python train.py --n_kv_head=2 --parallel_block=false --init_std_qkv=0.0265 --init_std_down=0.0 --beta2=0.99 --weight_decay=0.17 --warmup_steps=200 --schedule="wsd" --batch_tokens=65536 --seq_len=128 --steps=2726 --dataset="wikipedia_en"
Each number is 128 + 24 x the weight over the matrix's rms, rounded and kept within 0 to 255. Layers, rows and columns count from 0. Numbers have three digits each.

# layer 10 MLP down (transposed), 1024x256, rms 0.0833, rows 902-1023, columns 64-95
105092136132161135150148131101129127103106155166122106130118129112127171164121135142109133116092
076109170092125140156126108166128115130111089165138122136139112136120133144122156103152138109112
133133158129126125099223095151103131082085121163166143107129125154082148105161090211113118133141
121148116125111115121118139133126123167155091134086130116130127125081116144176134129157098135118
126173110074101171118130120112103118083129181156128083127095171148162108205084115138148115141101
126136114109104143122139134141093085135128159127126121140094123163120094102111148152143112118141
121130126103167123133156153149076130115103120097155166163148162129137137112122137115128130120095
114119146101135092146172142167120113140130115121151158108100158143116119123113147108169147135137
165159118112165157131083113146104109143160142142108134097173063138124139096106110118090163110161
144132165143120145174095120141124111121143150166123116137142091148155145120155094154125148159128
072163121150145081129115126120122112139120139122111093102149089155160101131124174138147144132156
134117125150162110109118107079128157072137130108108099106145119175114157163140161129152092110125
155102157113134139133114144149158105100145135108132121133087153100124146145110153113112111137105
118159132179145116106142138141101103135141104132117131128156092116131153132124084153116099128143
170137114135148130083148136120140119129124125126116099115108180121157142138066139098093167121047
126171145087138158143130122104115150158131104136122120126164154142110104125111085117118122129097
136099150077083165137122132170129157116113142110127122147101142102134090118138139171152123113135
122106123159129118120125145148129099141154076136130133107100123112096131158107157164126133148140
057129117130113146094121135157096142143143112088125169142137133114142080163125143140142139134129
135113093116098124138128100122112121099109104158091116143076107102102147111147123106131119141115
126120135121103146117119107146123121123127133110154145134165149132145143066111102122128098118127
093085136140137115133120144128135076126151083097131150151115123147185088125090162163119144177113
140160106136114101135102144101191145097123120113112088137105169138132151124139117102126075138119
141141135118126122107141136119145097153153110114129138098103126108137127088134124089164092110145
118122132166149139154087119096134110135103087103122155152165105098105108172132146119103165142186
127112146143156160116123132088116109107125119187104125126104123138115144145151109089151125115117
143126177121141132096140144105124133100081145129096103091101188148122087147128171136126142139188
159138098102114090109083129140174084175109106086114103112125109149099130169137128110187127117141
147106117145127132130117097162146128151103124123104131158098115130090149161131111144102111125109
098114089110167106184134115155101136135152127127124130134126162135165187159151150133098190143146
154110100130110093098122141098140111120086091144127151126170104137105108147104155146129151113109
111120133154155142147137132095118110103134105143097139117121110148135156112132072145165120111143
116138129095132151100130130105211127142114116122070141130093111153157137158124138079088149114149
086132115123130160123152126080107132118114125173158130099159139136116108146138138138103135111075
120112107106136128143127122151150144171122096153146125125077126118146162091121148104158136143138
184135123143128120166127163156142157082120153125159150109128211097088130157101145140139166107132
134166094111103124117131150161108071137150101138172132129129150173137127139139125156081149140110
146104125137136140135142149133118119140139055091126086126126176199101101141094153174152134106104
124100123147109112157129118143116133149161101145150181152072109121137160183109154138126139142164
134146084160150167132108143140138117119106123126146099152094125150132095157150093121086167174092
137089111146122115137098133123117111155080138145126098124128158140197136124182098166097108119159
158123144099143131116136181150111102090095103119118114160104133143132151112131102141114129105144
134124198074123108080126155115105136089192095103142142146077133120165111123189122148139131169167
144118185130107147150124095116122114114150132176141152134114108092129132106138127121130110143149
126159089129120140121107125117146106114105137163108124144130150071160136139126101125101070155093
131152126151150164133145105139122147189114159125100159101108121143148144135132161138166160092129
111152111104124165157125106108080104158118151125127177128127137145155156104093127121139129122107
135141114117103174161128096099166144156113135141147158183125084113115167111115092178091090144177
122105145133134115126144105118140094156139141142167118135127115152139133128163122165128101142150
123137105110144144146112152143113129145130122145102129139163159131124122100120107134147138092105
140122108122140135130124120110093103151147151100148116156120163137102112094147126102151127093121
150110152108151082126152162143144118101145119144132125089132143120155101116122138092106152126143
097075127147133136116102074146101107144136103124125145060084144101155115117108122149105138181139
105116183149119128136122111131118124139104121116102114123139151096145076144129129089123151120064
128135110110108138123153136097143128105132161161129138124108099156121106153175141127156093136089
126150095149175136138138156134138112112116138151159098106164110175192138118145110118145155124104
108175121121095111118133150137155136121156132136142106108134128123100118134144129113092100121121
134132144121115108171135112115141155121145165149129169147093092075128157139134118133156114161107
156098162117127161141113157138158085120117083132113103146127175127099098146147111136114150161070
143141142115123115129109119120174118135104127100120176116136156113136100127135134140114127142141
143151132130152190100153104117115124142122140143157141128128155179133135151123132098137104090156
110118123133132105136142162130075123157102127155128132096142120127121091092097149129157135131170
143107118117126139139128098144172117126125130131146147153081132116126110126190159120123099127096
134037167141135133104174077119138079135108113147164169083124091123088096170121112121174136119142
153117158097095131146120086198139150115164138113120168185090177165096082093115107113105097086138
145135146180131104083142144108190143121128150089101157122071118136157123209089140147154147082112
137109140139153133107155100131145125152158099124135129119123148140138082120098103105146139095150
167093107111150094135150134069132147172106161132102149139124148139134112180131126131128154121103
153126110154155170111153113119110133143135134091126108147154109140121103124143154118140096148167
107144103120117135113116150166118124156078093152103146109138161109117096129151113118119137114171
118119118088097123134085097117057151104114186165129103151072119142138127088141146086136127119105
127102122105132094094093099188117126117169158119123125089148148143142136144074101125177151138123
164163179130118103109132113129128116149134104120126125103137138149126119124139156132165145135157
092158150120138103125131129173165138166164127133131149123135118169123153133105092114136131097097
098157098134092107157136145135151127154181179092093145117119079099098159146127116086109136141150
144083142115148151183132144097195147152204120109175088119099134103109122136127113147183131110083
144144119160121117135128133116159118175055123149121132138116159115104112080109123140128096089147
143135131109129122104099144073117145134111097153138111167142124078114121128063124131136179108160
141147129118141148142153135124119136145155113125153153130096082147149096140087091114101118092144
135127125132148093110111145148109066146091161215162102173112125102140149127125114117151159129123
128170162149089134107157142119131108119132117173150126129132059144146132106152108151181121169089
088107107042139139156127074112136170070147165116124085167126166156113142136122113140091123162093
185160144115149099127139130073119138089125076116134118140099089146141146143135156103114167126159
087086120129092126115114149124114126118127126143105163113042112088157151111087131126130165113140
144112129164214124122133131122141135151145109164119109189102132121139081091150137150121167162111
118137103119156144122129075150177138132097160088111099098161109118119126171073088149103109156104
181170113176140131091127123155150102080123151103128108093094101099126048127148090124127130113200
095159152106099119173089138111120129148139145126096120100125076122128139136102139125150136160106
110129139130121085129150178132147123091136132136107128126104136134163163135128130159141120153160
161094109163145132141091133120150121119074155126106173134148099122107137127102124104149122139111
138102176128139121129144131115153138133135139110135141119213089125137132117109108130119118103146
148145148148132174105153126148148114175136152123150098140178122095099152124132101124145141142101
071106122143110117169186119107108154063154113136150128096112110127087092131131115130154123134103
118123142119133111130110136133180141146103190105103165146107154139144099126164127133153102142151
090137149125118118134150135151102128117091136139082104126115116166103139106126117156151105107081
135177147122119115073125144097128122088123137054133113113147103151091100123180113126113108133061
148076121127169100126083137119081145111198127144149151187146155140108129132145124140100165145120
124152133122129148121090096149151137147149071121152134124118122112105175149145123147114117098101
121219149106153147111086149140159123129158149137106104143114143150145141176121147068144179123090
131155108141116094141109140094163159159112114095162138113120164169142146140126102147133109098073
091084111110130163140101063157105104129135139110136125132109142160181111150163150130154099150105
093127120128121143102176076128106110107139112102109132110162156148089105152161131088148205139147
146168160064121150125135151119154153169143116119129127120110146150121129114091120091110120151114
108105137126086088159126128116098163117134141123080125104135132139106136112129105145111137139124
109153128146102124113106137129117128133153158137147117128117132122139109151112186160116130129122
098121125060171135149099132120124105084144148129139103141166136142140128180123127127177088120107
114126127109131121091092135103125107146142148112135094122131117135118138126116137119103151147114
162118127103134117104165114126141109166131142109093111129146155141105115088129115156145120142141
117129146113159169121128153104175091151140114111106133142181149144121138155121157149157099130058
097140169123137108118140108118120127118162132117121123115117137163157111133143147130088146120083
094108147129145145150164119129124093147133160133140121116141093161132116105100146154063084118175
141109133130089138098112082085158090161107164108098106112107144134152142123138156129144177104164
108162134166163103180143159111147109121156130091133151117104131114115150182065161177141155148154
097143150091118082125114117122111107157136150120111142154151074121148104102135122118115157071115
119136107103160131116137063125114152135155116111104156109125120129156121115136161121145173150127
116111120139126105107117147119137121134141146107141124150097085154099118114103128117140149115163
138126119098152131193104142093126110121124137115167131108090132128100142103140159129169185103154
132127141122127139142146143098102127100096120154175141118129133142154136107133125115118126158091
116136135151099105129081139094099156082121130143144087121117101155148133105137094089145112139108
121150171131142126120119116123144124134134107141108106121143130092113116150135131145162133111116
071135118135126125177158170136133116087105128110129124062158120144113111150074115140116168138141
124121113105104084132114164125134098133158106091097168128090123132144176146132123167107149105133
# layer 10 MLP up, 1024x256, rms 0.0927, rows 903-1023, columns 64-95
146121095166151122131081139102139114132132111181119142144139176153123142138126136104157126098098
139085132123126130128139172126102143131161131084119104088083117103109114117156145111112131113181
128163151142122126085135155159133099091105077087137098074142118115140162159127134108118190136117
157157146077141128106168104093150152171152122102101115182130142126140123138113167075159115152134
137127122120132157129132129133125138104130135118117125134100142186099123100087092109125140131136
178121156147115150180135135102090129112154146132111072104116070100139124123110110093123075152108
138090108150151095144164120151110119118118081128068092107136172083129138117117173157158142119100
139156100136109169144116157128174136090100154149105164158131089176087111146146131135142118113121
141130141111154123141146098109133142090124120095118123142113096153123128187131105049122117114118
130189138100133105129112124157108139091127127143110120142163116128166137147131135118115139128143
121112146095116119094074145117147137134113146104090105109143153104137118130134120120139173133142
097134118136087179101154102177127132130103114153153126141124142137116092180135116091163136127129
100089090085113144156108111121157160118168174153094103074121111153131145117158136164131098137123
097136110147140125173105114091085151113112142164098134135129085125145127132122084112150152090112
141135091183109109157098086143121120082115099103111115089169121107128105147160134150182109132117
186139094150104107085140138149137117109117079121116122101140131115085129100146133134165144101108
118080115149127193128143106114128109115090132105129086117119148136116109175144142120148152172104
150125134107115125145130122150133136140120146154149090138105153144154148096128132142122101092121
130152087113126165113106105154160165121123147100105110109146063104163118205108078147078106140137
132137113102128085160157111072103193116128145138100085134144116094115129112124118117115161118139
138162148152143101082125122071141146092111102135107134138098155073135157117117095115087127153088
148130099124142178141145142177132090141066125134148143125089124111151147109140126156138087135107
130142153124168157113146103138122098092099094094116134095113126117133112147163116135143162131148
102097124146080128131109083158121121103098105138125099140169117134103154125147130142135138120121
070128096129182131134150122088132103122109152089139161142119081117111102141125124134101108117089
155118148132132145129153121106156176089128139105107111116117102114155151151116136130131124125110
143129127141132081152129121151117109172113110098104143106125159125108187123057150129139114138131
122127086123098121112149125132119102105160153110103126042138097148110137135114097095156112157147
112099147130165124121114127127137141133094138153113122135156137145139151120109112104109158098165
123154178097148078151122075103147161133123135180134136095133121140145163132085143184115170146147
128130103106094085123147095103112086124131112109122089155144109115135111109124173101086108117123
124127128119195136121125093137143125124162186100141125079152135129160125151093098105133110149113
135097131158165066105137124155140089148119115086120115095157121154141097120130109134127184141102
146146133130077147128112131163136119114130121130106126151137132065131119111146158153090063094109
164106131145151125084158116127144146155151101131110111086144101120157139117119144133105139133120
123143138143132125116158089133132136163122129121099143165125130125112136141140117107179149133064
167081127155154127147154108130127145119113102156128108071125110068141132136116141124125149097116
119112113127106125160111127125124104124146118118131130157100142174115111086137110096145107181104
120104133123130129130140115101161102113149117080150112117132139120113116123144167148119136119110
097099129112130163137125141187120164086145121131138101143126128188122100138144139118137146129108
131119115171126130098125083113116139102117123094111098120099136181139126148132117107155122123109
150117110106097141101150129119093134159113093153127122150139118105068146146166084133174102105073
086172109151122116126129085157089138126138153130082093137103114103157134171141106117144141089116
126107144110134164118088086152141141119103105122116163117153174129087107097128136119095114153146
102104116089102088163115119087137129109126130148111112140128142122131133121073128132137112120126
131168111127146155105147117121134100149147124177090131129108102127165161179096113137116146170104
127116071160107141122160140133093113119152131145101098108115122131129114095077142115135116098161
118079122117140107145107119173139157109133113120136072150151128139144130147132128125095110140167
136108113098137118098143106087125083104148125125117099132138100110128127134156118116119123115202
117122139157156102135193134103112093129131138112113118132086136130130113184097129091130131140095
096108096156069108135132170139110116130144155120082119145143109131148146186129124141144096104109
170098153132110139137122102116119125083124157147145093125080125096187151152147140121071081144128
121127110166128101153153141116169136126096079129118127127130107120152101084123087114158124119120
123108136095162096145100161134173159100116158105113109151138115135133118131120137091140126156106
176133137080124104087103145064155109077150113121116128143137128092139122108114099112097107126124
088116147144106121115160147098113129110149144104119121151149099143130133144101096127125153124141
135128155114126087129144110140121145138126146158110117155121155159139141113089133133209122138156
133138151134114152120120125104107129080122136149122117119108095133152112145137113146067126169186
125138118103094144068141141126133134104118119117093132119098112161119143118107171182146149134119
131155117097156144143126146149145132141129116163120110138110139148140136141153122131152063119134
153157107127122118143140102120139142139145167096114121148125161160132129161140108137082128128149
147126123089122090097117107145123103114096113102166159145130165119089116076136117108156149146114
129157147128146101130146119112146120153118137154135138116133121085165122169129142135084134060118
139127124114127159162175139139148084090126112109119127116129113115155144115106165106141148176156
128137146148136125123118165169143097143130134122119137191143158101119143131116133126067102084092
142142109113163126120144137057152116149103119087129117099089099120125085085149126139115139123166
072106140119129143119119101132096162117130134117118126125110134140095145110112110105151128138118
137107147111125170135151098067137117119102113123135125153154145154118105142137108134109080125126
121120144142188111130122063137148142138158160108132103154148099155129142121117110132112154153170
086096083181152180127147135153104119086125127102144097105107117142130117085155152047170160170126
110116180131071170131107143129119154153118096150146099166113167150148118128159152096094108141145
153137136124119111129162131136126174097124108112096137133129129124122107124113128120116147133143
118139137071105118183156151199085151131146113152119107150145143079114126151108123122084095108149
097100143108132115156103141099143121141132147158122134070117113140145133190124092097116159111156
135090120117103117151141119146172185117111120118094113136140129114141106126123157140094111115062
130157112119119163146139091120187136123102061160102138123137119109158129116132133123153151118121
188091148096122117132104151136122144100115172114149114085091103125152135126115114099131091124136
152143121111132136081163143138100080122095101107113125128107147118179141114107153065149134104153
092131135108141099154143137116091098101138086073056151123131124106116106138135175096126152132100
117110120116100139141109133148116193090137117169125092131120153137139101134110134146142077096102
135165151128107146134151152151108119166174127085100122099087072117157119113158149104093143131123
157152103131117144156121143129135160103130117121118123103158093094082123124084111104122139127099
158102110112130150162118129147174127130117151138119120106119153139115138115122196085141097113156
095142125135140100116088104145085161116103144109072124116146149136141159144128146121142123113118
122071135128107148148111103170106082102124157170138135122102128082134118119047132163134125157110
117178143129182129161075153174139127136110120105122137120139152081139163148113128122138115149174
133123128140113122106111115118098127099149154147091128128107127119126131102125120116130121163105
191137113139136174144118091137084103159156118121106121149113145127108135151105095129124089134105
127114143173153145117170138145103134097085116071081086146118126110135083125086166126135100182116
181127103129130110126122159081146113106133105124139112188137143129142113116120131143127126141128
127089134148090130171123148126122139149126128168115118137115133170132065103131112099133113172118
157133098135101124113103178097140143126154105134108125123055105091142109154081165147090118111111
136144151126120148158128139127084143120090104095103161141100158145088132113151120102128110149131
125127113128157109154134126144153114100117160136133162133109157095107120175101162118099105083063
109091142151131114128099128113150114137103140133086142139095138133154118126144096122123145133085
137165076146137127118156152142141136120125133108175151130105118158145133107165121109126129124100
116152112154139122142151117158111129155127153146111130151138169110123137106117161137072131126109
125106155160173131130155107137125114092127128129130093148094156155141095097144077140134095114088
153138119111162107144090134154126136124106159088146073120115123118140117123145137132109130148085
143128116093154150080167067148132131128160147141118137133099162087155161163135139138156145156121
140113117170187148162119090121097142147123104150143159159120127139149111123142102149116101148117
135132142137150105152100139145096089083128112162139121144110129129128158114126147125140160143144
112137118141145151105119117141098102125138139111162148116169161102132100129123115091124098132132
155116120104140120111146091116108102148097145194098113166115162144117112116116116127117147141099
104133142148124082120121105115103118133126088109145118145140109128126122122121153118143113151103
120116062143126156164139117141136138140110115161139108106147141170111100122149139147144113138139
115139147104150122128140118149132164124148152105129145126135109113139123173096131111119099133142
156106112140104111153072086130186088099125094148130109087125121149120149131128136143128096081117
081128078137165144140134144126144117118132157118136110108107131144130099124115129167123141112101
152109090157124157153119088149112128124115120092097131108149147119089056136164143156157124068084
077120177103151118111140118146141143116160119111183108121108081123150109111145131097134129151121
110109111102121167162097108141109122138174117104115137091142137096122087096132130111116130152152
127124154147126078145128098122123129143090114105123135149117135150144120115081097108126135118141
133125158092146140115121121101151133194110088133130141169111125115134119133103162137155121105145
124104122121124115123155102155156110152119144129108133125181116117113096101135111129099141112106
132124148150163133157107083151081179148133117121140114122156077181137088116128126130117123112110
116102112188170130121126094101117119115132116142104149161121148148146137177135121107137167140100
103117195090131162094091127109115184131133128146102130152128079115123163131104150076134129099121
127136115140153105164132110111134128106102155099146088080152119137108142164106153163133058124126
104150114136115154137154127143125119118078177118116164158122121148115118111140116075117119098072
101090110088157138112112201146105101132178162143128069136123099110114108141133111126101102089119